config.toml
num_hidden_layers = 14
hidden_size = 384
num_attention_heads = 6
num_key_value_heads = 6
head_dim = 32
intermediate_size = 1536
vocab_size = 2048
hidden_act = "tanh_gelu"
norm = "layernorm"
norm_place = "pre"
norm_eps = 1e-05
positions = "learned"
qk_norm = false
attn_scale = 0.177
bias = "all"
tie_word_embeddings = true
parallel_block = false
init = "normal"
init_std_qkv = 0.0253
init_std_o = 0.00677
init_std_up = 0.0253
init_std_down = 0.00239
optimizer = "ademamix"
learning_rate = 0.000335
lr_mult_qkv = 0.4
lr_mult_o = 0.935
beta1 = 0.9
lr_head = 0.00633
max_grad_norm = 1.0
warmup_steps = 205
schedule = "wsd"
decay_fraction = 0.67
decay_shape = "linear"
final_lr_fraction = 0.0
batch_tokens = 131072
max_seq_len = 256
doc_mask = true
train_tokens = 843300000
max_steps = 6434
dataset = "wikipedia_en"
Each number is 50 + 12 x the weight over its row's rms, rounded and kept within 0 to 99. Layers, rows and columns count from 0. The size before them is the row's rms in percent of the matrix's.

# layer 3 MLP up, 1536x384, rms 0.0329, rows 1070-1124, columns 0-63
094:36 60 61 63 54 43 47 44 32 38 50 37 49 40 49 46 73 51 61 42 62 50 56 24 58 52 28 42 47 55 55 31 21 50 47 52 53 44 52 58 40 57 67 29 50 47 36 62 35 50 58 57 48 84 39 55 60 41 48 49 56 34 46 46
100:44 46 29 30 43 44 65 47 39 48 40 49 45 47 64 62 49 59 45 19 56 51 74 44 47 48 60 68 73 66 37 62 80 55 52 51 41 52 42 49 43 62 60 45 60 56 45 47 18 56 54 56 58 57 57 48 29 45 22 36 47 58 56 34
092:59 33 58 61 49 35 26 66 57 36 55 59 42 50 42 64 64 59 51 39 45 36 40 55 58 45 31 50 51 52 37 40 82 54 40 44 48 30 58 45 46 34 61 60 42 74 64 40 36 40 45 36 41 66 57 48 58 46 63 73 41 46 41 64
093:48 73 57 57 33 45 40 38 55 51 37 47 37 35 44 55 57 59 60 43 50 51 49 58 49 60 64 47 47 52 52 44 53 55 35 52 54 56 58 69 34 65 23 68 45 52 48 55 40 80 42 46 53 63 55 60 29 54 52 50 63 37 48 22
102:51 66 50 49 69 25 59 39 37 58 34 49 47 30 74 46 42 60 55 56 39 40 69 58 43 53 54 53 46 44 59 39 55 53 50 27 55 41 50 65 53 31 54 46 48 66 30 77 62 37 47 42 51 53 50 38 51 48 57 22 69 31 51 57
088:64 63 59 57 47 60 58 50 54 42 75 46 58 49 26 39 45 52 57 59 63 48 54 57 57 55 53 62 68 38 66 51 65 39 38 41 54 48 89 63 28 40 49 49 42 48 30 70 36 66 52 48 39 56 73 60 59 38 52 36 54 57 59 49
112:41 41 59 43 80 72 52 44 51 34 90 45 41 40 50 48 53 67 67 43 67 70 40 47 66 67 35 26 63 45 40 61 26 58 48 45 44 52 40 56 35 38 45 48 55 40 61 46 50 43 46 55 52 67 48 48 57 46 66 48 34 58 45 59
098:41 43 47 51 54 52 61 52 56 50 50 56 52 58 34 54 55 40 36 51 46 60 62 50 61 68 46 37 57 49 58 43 35 50 52 39 53 19 50 66 35 46 71 64 46 60 51 50 50 66 33 72 35 80 34 44 48 45 64 67 34 37 31 67
092:59 59 44 58 43 48 33 60 44 52 48 36 36 41 70 34 63 50 36 49 45 50 53 39 48 64 76 40 47 59 36 49 43 54 50 61 41 45 57 66 26 42 55 62 48 42 41 31 42 43 67 51 44 48 56 46 60 43 40 60 45 71 38 38
100:38 37 44 53 54 50 40 31 56 56 66 53 43 20 55 51 32 61 57 54 15 58 40 34 66 77 57 52 55 76 62 40 43 42 55 52 24 43 42 57 43 45 44 49 31 31 56 45 62 62 43 59 44 55 38 52 53 37 64 45 38 79 55 35
094:51 60 32 51 64 52 40 39 47 48 56 44 38 58 50 51 61 66 45 48 49 73 49 20 65 56 27 49 35 56 49 48 55 86 67 44 41 54 56 61 46 41 54 65 76 38 47 19 44 60 46 38 48 50 25 51 46 43 41 38 49 34 31 64
102:57 50 50 30 63 51 51 27 58 49 66 67 50 55 64 60 56 52 65 38 52 63 53 42 60 38 49 43 39 58 48 29 34 67 58 38 53 48 45 49 43 38 58 52 51 49 61 59 56 41 50 48 35 61 32 49 37 80 54 46 42 55 27 37
100:34 36 39 21 72 39 56 56 43 37 75 55 43 56 26 60 38 54 42 67 65 63 60 70 55 48 43 29 48 37 67 50 51 39 47 36 55 44 41 37 54 66 60 66 29 46 31 53 63 44 67 54 62 45 52 78 34 78 63 40 54 68 66 42
099:65 42 46 66 60 31 43 41 42 63 35 52 53 51 49 53 53 49 40 46 54 51 39 50 46 55 57 15 49 58 63 60 41 50 42 39 71 52 49 49 38 59 49 44 50 32 43 55 69 58 72 52 47 57 56 28 55 63 39 62 68 72 59 47
097:67 51 67 49 53 26 39 65 50 63 54 34 45 64 55 44 41 40 42 45 42 71 61 31 47 52 60 30 40 45 56 39 61 33 62 43 25 42 57 54 50 40 44 38 56 63 32 29 42 63 58 42 55 44 34 51 50 44 34 35 74 42 48 35
105:60 47 65 52 65 52 61 47 59 46 55 44 42 64 40 54 52 66 31 42 43 51 43 46 53 65 60 19 56 58 39 44 47 77 39 41 59 53 44 43 25 26 37 54 64 73 66 53 45 30 63 53 25 30 58 68 51 32 85 35 64 49 69 50
104:48 26 55 32 43 53 51 64 45 27 53 57 47 61 35 40 38 45 26 67 54 51 38 34 63 68 51 42 46 41 49 50 39 70 67 61 38 52 64 54 13 49 53 49 49 74 74 49 50 49 53 57 41 69 36 51 44 62 50 61 55 60 48 33
107:48 35 56 37 54 52 52 55 61 45 29 54 31 53 60 43 37 67 54 52 51 60 43 55 52 42 50 39 55 46 34 41 19 44 30 52 58 44 36 64 38 43 61 82 61 50 56 36 53 72 35 51 29 52 38 37 52 44 50 42 64 47 45 55
092:41 49 56 61 41 50 63 54 47 33 44 52 51 39 34 54 61 42 42 46 41 58 63 44 45 66 43 67 71 50 44 42 50 50 44 49 33 45 60 48 64 48 69 58 41 57 50 64 42 42 50 58 60 40 52 74 71 43 52 39 55 38 35 36
081:55 30 56 68 64 43 35 56 40 54 60 42 72 53 53 45 61 56 47 40 66 66 51 42 56 63 65 39 38 42 33 61 43 48 38 70 46 51 63 55 51 47 23 40 33 55 46 62 30 49 53 57 39 54 47 70 49 58 45 59 48 45 56 34
100:59 43 50 50 47 47 55 46 43 52 33 57 46 30 35 52 43 53 22 49 47 37 47 48 54 63 42 66 42 42 27 51 49 51 48 52 29 51 47 36 34 32 55 53 73 57 59 45 23 29 60 37 15 43 39 69 56 47 47 34 34 37 54 46
101:71 55 39 62 37 43 48 48 53 45 68 52 53 71 80 44 68 44 49 30 19 39 33 38 48 71 39 24 55 37 17 54 38 53 37 41 38 48 55 30 38 70 35 63 52 54 53 59 54 62 50 53 58 56 70 68 26 41 72 49 67 57 68 44
097:56 50 55 76 58 40 57 33 46 36 59 55 52 43 29 45 41 62 43 46 54 52 59 52 43 52 45 30 57 58 68 35 61 58 43 51 56 37 56 53 38 56 59 32 30 42 41 61 73 18 45 61 54 54 40 42 63 42 64 40 51 48 62 50
111:65 49 47 57 61 50 74 62 50 50 67 39 52 50 41 47 75 63 52 35 78 53 52 38 44 42 56 50 55 45 44 52 63 64 38 43 26 48 69 60 42 58 54 41 51 59 32 32 71 39 40 35 44 48 48 52 38 69 43 48 64 50 36 52
106:66 45 61 49 66 44 41 52 39 29 26 29 40 52 55 57 48 51 53 38 65 57 44 58 60 43 49 70 49 32 39 52 44 56 34 46 28 52 70 65 25 74 40 55 58 58 29 52 58 47 40 56 63 51 18 49 49 59 36 62 60 43 39 50
081:71 37 45 57 50 48 53 61 58 67 61 41 44 60 61 59 31 66 37 68 57 76 52 48 70 53 48 53 61 42 61 54 22 54 41 41 65 50 68 36 55 48 51 41 52 55 58 51 47 48 52 68 30 72 51 64 40 71 51 51 48 37 51 58
107:49 50 55 54 59 45 29 38 69 69 72 58 53 45 57 58 56 51 46 39 66 46 67 39 54 73 44 60 61 38 58 36 70 55 44 42 59 44 58 44 63 41 56 64 58 64 38 61 52 53 24 76 57 73 59 60 50 57 55 32 46 55 47 46
092:68 66 72 56 56 46 35 68 65 37 59 63 61 58 39 37 72 43 37 58 66 41 39 34 49 57 51 51 62 57 37 36 38 42 59 51 45 54 51 52 50 40 70 58 40 56 39 46 46 44 54 49 60 47 66 42 54 47 54 10 72 42 60 44
111:40 28 50 44 47 53 37 78 52 22 40 45 48 41 57 48 63 46 62 29 75 75 56 24 56 67 47 35 54 39 44 35 44 54 41 47 62 33 65 67 46 45 71 54 51 68 51 44 40 46 58 84 22 68 58 67 38 48 51 72 47 48 44 34
106:36 40 36 47 51 45 62 49 53 44 49 55 30 66 48 47 64 35 55 38 56 40 50 52 53 41 63 42 41 40 52 32 83 57 46 32 39 49 39 60 52 27 62 49 47 50 54 59 36 53 46 49 37 49 41 47 37 67 49 51 65 67 47 54
108:54 40 44 50 54 28 73 46 55 73 41 52 42 47 36 70 59 36 60 48 37 45 51 57 58 65 55 26 36 65 58 32 52 58 50 47 27 40 34 41 38 34 51 48 46 55 55 25 43 41 49 31 59 41 46 57 41 57 61 42 56 56 35 50
103:28 58 63 44 51 34 34 42 54 56 47 56 60 50 42 51 62 64 49 45 59 48 50 69 58 47 60 37 54 37 73 38 51 52 70 44 53 44 51 41 41 51 58 57 56 78 58 51 42 43 42 60 32 46 38 46 50 76 68 60 45 57 46 38
095:53 44 26 42 63 41 54 68 55 58 48 44 43 64 66 52 35 57 59 50 52 57 36 71 58 44 53 43 55 52 71 44 57 47 47 47 36 53 50 73 23 59 49 49 52 64 58 59 58 56 51 24 37 68 63 61 38 50 41 84 60 58 45 59
096:49 39 60 43 47 31 59 33 49 53 37 51 42 11 61 60 70 47 51 53 63 42 64 48 43 61 42 45 58 27 43 39 50 56 45 52 36 40 61 34 50 50 57 42 49 55 25 48 46 52 52 44 57 49 25 62 60 50 63 79 37 38 57 61
092:19 45 46 58 44 46 34 49 35 53 55 36 58 47 53 50 56 36 54 53 40 61 53 55 59 69 73 46 38 43 74 59 43 69 73 46 53 39 49 65 39 59 51 48 77 48 74 63 64 55 58 41 53 24 37 60 51 52 59 52 68 49 46 43
095:45 63 44 65 68 14 23 69 53 67 55 65 45 63 36 70 39 55 40 54 31 52 34 48 39 46 48 64 46 55 58 45 44 32 47 35 57 39 57 72 50 43 45 43 46 67 64 39 41 32 60 31 54 49 60 59 52 49 76 44 66 55 40 50
101:57 44 37 58 51 49 32 53 48 66 60 39 36 62 62 53 44 66 33 42 91 57 54 49 40 51 50 34 45 55 56 42 76 63 36 48 58 40 48 80 43 68 53 49 60 57 46 46 69 56 54 57 35 61 55 54 59 56 73 51 72 54 56 58
103:43 46 58 74 46 40 46 45 33 49 40 29 33 30 63 59 55 55 61 40 52 51 61 24 66 48 44 46 56 38 44 56 73 36 24 43 68 60 54 41 38 59 64 58 43 46 48 49 66 61 64 51 47 45 57 54 47 44 41 55 46 72 52 49
097:54 28 53 61 56 66 52 59 54 44 70 46 39 47 51 66 52 64 48 36 84 58 81 49 48 47 32 39 47 38 33 54 63 58 66 51 55 55 72 57 42 45 61 38 49 43 30 55 40 72 55 65 24 32 25 72 64 47 62 58 46 43 47 59
099:58 50 69 27 38 63 38 54 58 60 67 51 46 67 68 79 60 43 59 40 57 66 34 64 59 54 43 24 51 34 50 57 47 35 51 48 61 48 68 49 49 43 75 55 45 40 63 53 65 59 39 49 58 43 68 45 53 45 44 37 40 76 44 83
100:33 56 49 34 39 46 56 67 55 34 76 47 35 44 46 62 47 70 42 36 61 62 40 57 47 65 35 55 46 47 65 45 63 83 44 43 49 50 49 51 24 67 45 41 60 67 57 47 54 49 28 59 38 48 29 57 67 69 65 48 46 41 42 40
098:63 42 31 49 66 47 39 33 64 49 65 28 37 64 34 48 58 51 45 66 39 65 74 55 53 54 41 62 46 52 52 65 32 53 53 52 46 46 21 51 51 31 46 50 56 45 48 76 38 53 54 55 39 56 32 62 35 42 43 61 62 36 78 32
092:68 71 46 40 44 63 52 41 51 49 51 54 47 58 68 49 56 66 49 48 41 73 45 59 56 53 44 39 50 59 68 36 43 56 68 53 65 40 43 65 30 54 51 75 63 67 41 63 74 64 55 42 45 45 47 37 43 29 50 43 55 61 38 41
099:41 65 56 59 57 33 52 39 51 48 34 36 48 31 57 64 59 55 40 32 38 54 58 54 28 33 43 40 57 46 55 38 52 50 40 43 45 59 57 34 40 52 54 47 73 55 60 51 61 53 46 45 53 48 54 65 53 60 58 41 66 32 55 57
101:56 32 56 67 81 42 46 42 57 36 51 30 44 67 48 38 43 52 29 65 65 50 16 34 69 83 41 48 65 48 40 58 61 55 61 47 51 44 47 63 36 79 39 41 52 55 42 53 48 56 35 67 62 37 62 56 64 55 51 56 56 53 41 55
101:61 44 57 41 58 51 35 38 54 58 49 39 37 65 48 45 29 53 46 42 45 62 27 59 61 46 55 61 43 52 35 53 53 43 27 48 49 50 81 74 25 33 29 38 66 48 59 32 46 61 52 38 51 56 64 53 54 46 32 58 38 59 58 49
095:59 55 57 26 43 38 32 64 35 40 36 39 37 50 47 51 50 49 48 71 68 66 48 42 45 59 35 42 26 51 64 61 73 34 38 47 38 24 45 63 47 56 39 59 62 44 44 57 48 48 50 44 70 50 31 55 65 49 63 52 46 54 52 56
091:34 57 41 52 51 40 57 46 36 61 63 38 40 40 75 50 52 49 56 49 45 71 52 47 59 49 66 46 52 65 58 30 68 60 36 53 18 41 51 57 52 39 59 50 56 56 70 34 50 63 59 40 46 47 42 35 56 46 49 45 54 50 65 62
100:29 54 45 37 53 42 35 50 62 58 56 31 46 67 57 41 51 75 34 52 50 63 68 49 46 59 60 33 41 37 68 38 74 61 45 51 45 41 50 49 52 56 46 52 51 39 74 66 66 47 48 53 57 46 34 59 59 39 66 61 68 40 39 51
087:49 49 57 40 55 25 34 44 47 47 64 46 52 26 38 76 70 57 59 26 59 64 31 43 51 53 47 28 34 44 48 35 27 53 29 57 27 45 53 29 65 42 46 47 60 50 50 45 53 55 49 73 53 33 62 52 63 52 58 38 57 58 47 52
097:33 54 60 50 52 55 49 37 59 60 56 42 50 48 46 55 62 51 44 44 47 57 62 62 45 83 73 45 64 49 42 52 41 34 37 39 46 49 54 47 49 55 59 48 67 54 61 50 31 47 50 44 66 60 46 51 60 49 44 42 63 66 56 38
103:52 44 58 54 68 30 38 36 47 54 39 52 40 40 36 70 75 34 47 21 39 59 72 50 41 66 49 63 42 33 36 19 66 29 69 46 60 35 43 32 37 44 52 77 48 51 64 48 43 31 41 53 44 59 32 57 43 58 59 56 32 59 43 47
094:34 35 35 53 58 61 35 29 67 41 52 56 35 43 52 62 59 65 46 43 56 59 65 39 54 66 54 50 49 56 58 49 54 67 54 52 56 50 40 62 52 31 63 43 54 54 56 40 45 56 47 58 38 26 39 60 52 63 50 72 64 45 79 54
098:46 45 51 50 59 55 54 31 23 74 55 75 54 59 48 47 63 47 38 68 44 60 48 56 36 59 43 46 44 67 60 55 55 44 49 24 62 32 61 44 54 65 52 59 69 80 58 55 57 55 15 28 47 51 72 62 68 52 55 54 37 71 68 51
089:23 61 45 47 30 48 72 38 37 40 43 46 52 25 60 46 63 51 62 48 63 56 45 46 64 41 35 51 64 52 38 43 51 75 50 36 43 48 57 68 42 66 70 48 53 58 49 49 41 35 35 61 53 72 37 44 53 33 33 60 61 63 41 38
# layer 3 MLP down (transposed), 1536x384, rms 0.0275, rows 1070-1123, columns 0-63
099:32 71 45 33 52 76 39 28 53 47 40 54 50 57 49 60 40 55 41 43 38 42 59 56 54 64 75 48 35 59 47 75 46 62 46 73 47 57 40 44 65 55 46 65 59 54 54 59 74 61 42 74 36 46 45 46 62 62 49 47 50 55 52 70
092:59 56 50 37 53 45 36 61 50 68 63 23 37 66 43 41 66 41 61 63 58 70 54 75 74 50 42 67 59 51 43 31 59 28 38 42 38 87 50 42 59 57 56 70 60 40 45 61 76 58 40 36 41 34 62 35 53 66 57 45 53 28 61 55
097:38 56 52 45 48 34 53 44 47 54 43 58 61 48 67 27 35 48 54 67 55 57 63 30 48 55 71 57 49 45 46 47 37 48 51 61 48 35 57 56 49 54 50 50 55 32 79 48 49 25 71 52 27 38 71 33 37 53 55 51 45 48 37 43
101:61 45 24 58 48 67 67 54 73 35 61 43 49 62 56 36 71 54 57 24 32 42 59 48 49 41 52 45 28 57 56 75 34 39 66 60 73 42 48 30 75 60 65 24 57 34 46 33 44 61 71 30 35 37 44 36 51 51 54 63 44 38 44 60
106:42 46 58 51 49 68 27 45 47 41 62 68 47 47 44 63 41 55 52 38 36 60 56 40 49 20 51 64 50 71 77 54 46 54 26 55 60 45 44 36 55 65 57 62 52 48 39 50 39 52 50 53 78 64 40 55 50 50 51 68 63 54 54 58
100:55 41 41 45 65 32 46 58 48 49 54 62 31 65 68 60 47 62 46 61 28 65 57 48 41 47 55 40 49 66 47 49 28 63 44 81 43 56 41 51 45 35 47 60 40 52 56 61 56 63 33 52 37 48 55 43 46 47 46 66 50 31 40 60
121:48 51 48 43 60 65 50 46 48 45 57 59 40 37 27 57 58 33 54 44 44 27 68 52 40 48 64 69 55 61 33 63 62 53 50 63 49 52 47 49 30 48 42 41 32 52 47 60 47 66 40 50 54 61 49 63 45 68 70 44 60 45 40 38
092:41 33 58 51 31 59 49 33 17 72 68 43 44 38 49 42 43 48 66 54 26 41 50 40 24 43 65 53 58 50 66 53 47 58 43 68 37 40 67 64 44 59 59 36 52 48 59 55 60 48 47 38 38 51 43 52 44 22 45 44 52 42 21 67
097:46 72 40 54 70 48 39 29 68 45 32 58 69 38 44 45 47 39 45 37 60 55 66 71 64 74 57 54 29 41 52 54 96 56 33 64 41 42 35 28 56 44 35 57 26 71 51 57 46 67 55 53 36 65 49 48 42 24 23 53 58 52 54 49
087:63 58 39 58 56 43 38 57 67 48 32 63 57 36 67 67 55 53 47 53 54 54 71 64 38 51 48 52 49 45 31 56 28 38 48 53 59 41 39 51 57 60 63 43 43 34 65 43 51 32 57 66 64 44 18 43 43 32 45 54 44 46 65 42
094:49 51 38 30 36 55 45 58 60 49 77 40 51 29 62 57 46 46 30 36 61 39 58 41 72 51 67 31 34 57 57 56 43 56 62 59 47 54 42 38 45 39 55 43 47 60 43 46 49 47 54 52 48 42 47 59 55 41 49 59 46 73 47 55
107:60 40 56 67 56 53 63 30 55 62 37 63 43 43 49 56 58 61 63 54 45 43 59 52 34 31 55 63 84 39 54 45 37 40 48 35 38 44 59 37 50 46 57 32 27 61 37 26 52 53 57 49 61 47 13 52 53 56 42 51 48 47 50 64
106:42 64 40 65 47 64 56 55 42 40 64 75 54 57 64 32 42 30 67 54 58 61 60 50 53 39 78 77 50 35 49 63 31 50 63 39 59 51 39 46 67 50 65 59 63 44 38 52 59 45 50 57 40 41 48 61 46 58 47 47 55 54 65 47
092:69 67 45 57 45 47 59 32 57 45 54 51 48 47 58 23 38 28 63 43 54 33 58 43 42 65 72 53 58 69 48 54 42 63 46 91 41 42 47 30 57 52 63 62 55 60 58 54 44 65 47 51 41 39 55 57 52 56 35 70 50 43 50 47
098:47 51 62 42 59 59 78 46 58 60 40 58 22 32 52 54 32 60 76 59 56 44 49 40 30 36 32 61 50 48 50 56 63 70 44 62 52 74 46 50 62 48 40 57 46 34 63 59 57 54 70 59 69 27 52 64 69 42 43 61 47 45 51 39
105:52 40 39 57 63 50 61 51 65 38 55 28 59 38 39 51 43 69 77 92 60 45 48 41 50 54 29 44 56 48 49 47 40 69 46 28 35 55 36 67 71 65 29 51 70 35 33 38 62 52 45 53 61 69 52 42 52 49 52 60 43 49 55 49
100:39 56 54 67 41 45 59 36 63 48 38 35 35 59 32 23 27 60 48 53 44 59 65 39 33 45 50 48 59 44 48 64 47 39 60 64 45 33 40 68 55 36 46 66 47 52 56 52 55 55 58 39 73 45 50 37 59 40 43 60 56 37 54 49
112:43 39 71 37 52 65 39 38 47 21 34 61 38 22 75 56 62 44 71 52 56 46 53 61 45 55 50 34 32 34 62 22 44 66 54 52 40 42 59 49 65 23 49 52 66 58 52 42 59 40 40 67 57 50 52 64 40 68 47 57 57 58 43 46
088:34 63 46 48 42 62 40 47 42 46 45 42 59 55 56 40 74 35 63 54 45 59 33 40 74 37 30 43 35 51 66 64 58 30 39 50 58 45 43 43 26 51 55 51 46 43 39 48 47 52 40 67 29 51 71 51 42 28 48 43 32 65 52 55
087:57 44 58 53 35 66 57 63 60 65 39 55 52 56 68 53 40 41 46 66 40 45 59 49 37 41 48 38 44 41 58 38 62 46 56 27 51 30 42 56 51 74 32 44 58 41 57 33 59 34 42 39 46 65 66 21 60 54 52 53 51 39 70 35
106:61 50 65 62 41 58 48 36 52 36 53 65 34 48 55 48 69 60 35 43 57 58 35 66 63 45 64 61 66 52 59 60 37 56 58 51 51 46 37 64 33 51 55 38 60 56 71 55 39 57 41 47 83 67 52 33 47 37 50 44 49 34 33 62
105:33 68 47 64 41 57 66 51 49 52 41 42 63 49 71 33 55 66 54 41 72 55 59 38 62 46 13 46 57 38 52 61 55 48 60 73 52 69 65 38 27 60 25 56 32 44 24 64 68 62 39 61 38 68 27 61 41 35 53 50 45 48 23 66
091:41 51 81 47 27 65 59 37 61 60 47 48 66 41 32 48 40 35 37 70 57 46 36 43 61 53 52 47 58 39 41 51 44 57 42 66 37 65 55 58 64 37 63 48 38 68 55 38 46 46 24 64 52 38 35 53 51 39 29 57 67 63 48 54
112:50 50 57 33 57 55 54 47 56 50 45 41 49 46 45 45 40 36 59 60 51 38 66 32 36 66 69 32 74 67 61 51 54 56 59 55 25 66 26 52 52 44 53 42 38 78 39 46 51 57 42 53 49 46 73 31 43 68 42 46 42 78 25 33
103:36 56 59 57 51 52 44 50 45 54 39 76 17 68 42 73 61 54 56 48 56 37 48 55 49 52 32 50 25 21 47 57 58 46 46 52 64 45 48 33 37 48 35 44 46 44 63 31 62 50 55 72 54 62 48 41 53 51 44 49 55 27 70 43
093:49 69 51 46 50 37 43 67 38 40 46 40 65 40 50 48 62 34 52 55 70 43 46 50 51 31 47 50 53 60 39 31 60 57 69 45 37 66 51 43 57 41 31 66 50 68 59 42 58 66 49 58 55 58 47 38 45 38 60 44 58 56 53 43
107:54 58 66 14 34 57 63 31 71 60 47 30 58 33 55 36 45 55 49 54 45 62 56 28 48 61 43 64 60 53 59 60 68 72 50 56 51 41 56 31 38 76 62 31 46 64 70 62 52 66 33 60 39 20 68 50 51 61 44 44 37 47 42 67
091:47 54 64 28 50 42 56 29 44 63 36 43 64 43 46 56 60 48 59 52 62 49 65 64 54 76 35 45 59 54 54 45 45 66 36 79 47 58 68 70 40 91 36 32 22 56 46 50 45 53 73 48 43 66 57 56 60 34 31 42 35 53 49 56
114:58 51 41 55 49 51 62 48 67 40 60 44 73 41 39 30 67 56 52 54 31 44 51 46 40 54 33 52 44 63 54 59 58 61 51 62 44 39 70 44 44 50 53 66 48 39 51 65 67 56 44 36 41 36 53 62 56 63 44 62 44 39 72 58
111:46 34 46 64 46 53 34 46 49 47 49 58 34 40 39 50 37 48 50 54 37 57 56 60 42 45 69 44 42 46 48 48 61 56 43 14 63 48 60 34 54 54 26 58 19 43 45 46 38 68 36 51 58 39 56 62 50 53 44 26 58 36 44 50
102:46 71 43 52 61 49 29 32 69 55 28 58 39 51 52 52 67 38 62 58 28 23 58 53 40 67 46 19 49 53 31 51 40 48 39 52 59 50 59 35 64 56 45 45 32 49 35 66 59 67 66 42 47 38 58 62 72 57 14 52 52 57 52 54
102:46 53 37 70 42 51 27 53 63 48 37 58 42 48 43 27 85 55 45 47 52 41 37 36 25 34 54 83 69 48 44 68 40 51 49 78 56 47 41 63 56 41 36 74 57 58 54 55 42 63 57 45 49 30 61 54 57 52 51 57 51 59 48 55
088:59 82 63 34 24 55 49 66 54 53 68 39 47 44 64 72 34 53 53 62 36 52 57 59 41 65 56 54 60 49 40 52 58 55 68 63 31 73 59 51 58 53 49 62 46 49 38 60 48 41 50 41 45 37 40 32 43 55 32 66 49 68 59 41
096:49 79 32 48 42 63 73 61 47 47 51 66 41 56 44 40 70 55 41 45 52 68 64 52 55 28 53 37 45 57 45 53 72 40 51 35 43 58 53 49 46 52 25 62 61 42 73 49 48 54 52 76 46 39 55 15 33 51 55 26 56 69 69 31
096:45 57 58 82 40 61 70 64 61 29 45 48 28 52 45 53 59 42 46 58 51 24 41 56 46 32 54 59 28 54 83 64 27 61 41 57 32 58 19 39 62 49 42 59 31 54 53 55 46 64 50 54 37 57 48 38 51 36 56 60 29 53 63 51
101:43 40 47 53 49 56 54 71 39 44 54 41 65 27 55 34 70 42 74 46 40 46 43 36 25 48 60 39 40 38 54 38 46 42 57 61 39 32 62 55 61 57 68 43 59 36 56 42 38 52 41 52 41 33 70 44 22 48 25 30 30 41 27 37
099:54 35 41 52 37 45 48 65 54 58 55 40 54 43 74 37 36 53 47 35 55 33 54 49 51 46 59 45 37 52 79 55 58 60 26 49 45 63 43 42 77 67 42 45 62 51 40 58 26 57 38 50 60 61 65 60 43 37 51 42 41 48 53 49
106:55 62 45 45 36 43 44 71 44 63 51 23 48 48 40 56 47 29 45 57 84 60 36 33 61 69 56 40 61 39 44 49 44 46 66 49 62 52 53 45 61 77 71 45 42 27 45 57 57 41 31 31 82 42 43 34 49 64 39 40 43 36 52 39
092:54 45 30 40 41 67 39 43 51 43 62 44 48 55 54 50 64 65 45 40 48 65 69 55 29 44 37 35 50 42 36 43 53 48 40 46 56 44 43 34 56 60 31 64 24 65 29 47 58 37 57 54 44 38 65 65 60 61 51 72 65 45 75 39
091:56 65 56 61 49 48 62 44 54 50 43 58 70 42 32 70 38 57 47 60 46 27 45 58 28 34 72 41 65 59 52 61 43 65 52 71 56 70 63 51 41 33 38 47 41 48 64 68 46 49 41 53 69 25 56 49 33 57 34 61 60 71 47 55
099:64 47 61 57 30 57 54 65 49 66 34 45 18 31 46 51 52 58 36 64 42 49 46 68 69 48 52 71 50 30 60 64 41 34 44 54 50 40 74 73 74 42 41 43 40 42 44 30 68 51 56 78 68 51 62 44 41 60 29 49 26 50 62 51
104:59 57 48 50 56 35 57 51 59 49 28 51 48 52 46 28 46 61 54 35 48 38 57 44 41 47 48 48 56 50 69 64 53 69 48 60 39 50 55 52 49 30 65 48 45 50 40 33 52 74 69 83 51 44 42 32 41 58 30 58 29 51 67 45
092:39 42 29 54 37 42 43 32 38 33 29 62 52 37 45 48 43 56 55 54 53 56 42 60 50 34 54 36 41 49 71 60 48 44 43 54 29 50 49 46 54 53 42 49 55 55 44 64 38 45 55 77 67 49 50 50 27 43 54 66 58 35 53 52
100:47 45 48 46 56 50 53 58 33 42 49 69 72 70 73 43 64 59 76 50 47 64 43 58 38 40 34 51 61 44 61 52 57 57 66 31 42 43 51 50 54 27 31 60 56 70 37 65 49 32 55 37 47 31 08 46 54 56 52 53 29 75 57 45
099:37 28 45 48 64 58 52 62 49 65 36 36 60 40 51 80 48 54 58 38 40 45 45 67 42 56 62 20 60 25 49 42 26 53 65 49 36 41 32 61 36 65 40 56 68 39 41 44 69 58 60 75 63 57 46 35 57 47 40 61 62 64 57 38
096:60 54 46 42 69 43 56 57 72 41 59 35 46 41 51 22 48 46 58 40 40 48 28 39 32 31 35 53 56 65 70 53 62 22 30 69 67 31 47 37 47 50 69 61 37 68 51 47 38 41 60 32 47 55 41 32 51 29 34 65 46 53 49 41
099:29 45 37 49 43 84 43 13 73 54 35 77 44 55 55 51 65 57 32 62 32 36 37 47 48 65 70 52 58 30 39 39 50 34 50 45 20 50 62 46 31 30 36 37 57 56 40 38 67 30 67 69 56 35 63 56 48 54 41 41 48 67 37 59
086:49 66 38 29 49 60 44 53 45 43 36 42 50 74 75 51 40 59 53 41 73 25 35 68 18 55 36 57 50 44 41 66 56 33 60 47 61 61 47 45 47 67 45 42 54 55 56 54 50 41 55 36 40 35 63 40 59 60 63 51 46 47 60 53
093:70 52 51 46 40 78 45 55 56 48 49 31 66 43 60 52 53 47 65 64 38 38 58 62 47 52 67 70 64 46 51 70 55 67 30 48 44 67 50 51 53 52 47 36 49 39 54 33 37 23 27 49 67 43 40 56 52 33 51 35 53 50 47 41
089:63 33 58 50 68 51 43 51 45 41 42 64 59 67 43 31 54 57 61 62 64 46 45 44 78 67 59 40 30 44 61 45 67 40 61 39 67 58 44 43 44 56 51 55 34 40 64 62 49 49 55 75 62 37 51 57 49 54 41 51 53 57 38 52
093:67 44 45 56 64 72 51 58 39 33 51 53 26 44 46 60 56 36 54 48 57 53 59 48 63 52 01 58 30 50 38 60 38 52 50 44 60 52 31 21 34 35 38 37 34 38 31 61 48 59 60 46 43 60 41 55 45 48 56 36 51 45 48 50
101:46 70 16 67 41 60 47 55 63 25 47 78 67 56 41 32 49 46 49 62 25 48 28 42 55 46 59 35 43 60 61 58 78 33 59 59 45 52 40 21 42 72 63 67 42 47 32 53 64 58 27 62 44 63 33 46 51 45 37 64 44 42 44 49
091:52 49 72 61 40 63 38 63 38 51 74 61 63 37 57 63 58 44 49 69 32 48 43 56 49 39 55 76 49 55 54 79 41 24 57 37 46 62 49 40 47 55 46 29 47 51 47 64 62 18 44 41 48 64 55 56 39 44 53 37 36 46 38 50
101:76 47 41 40 41 60 46 50 56 36 39 52 66 51 42 34 68 56 52 44 74 34 27 32 37 53 59 50 42 53 55 47 56 45 64 63 78 26 47 47 66 42 54 64 50 50 48 44 28 66 68 40 51 32 24 60 60 48 50 69 61 47 51 40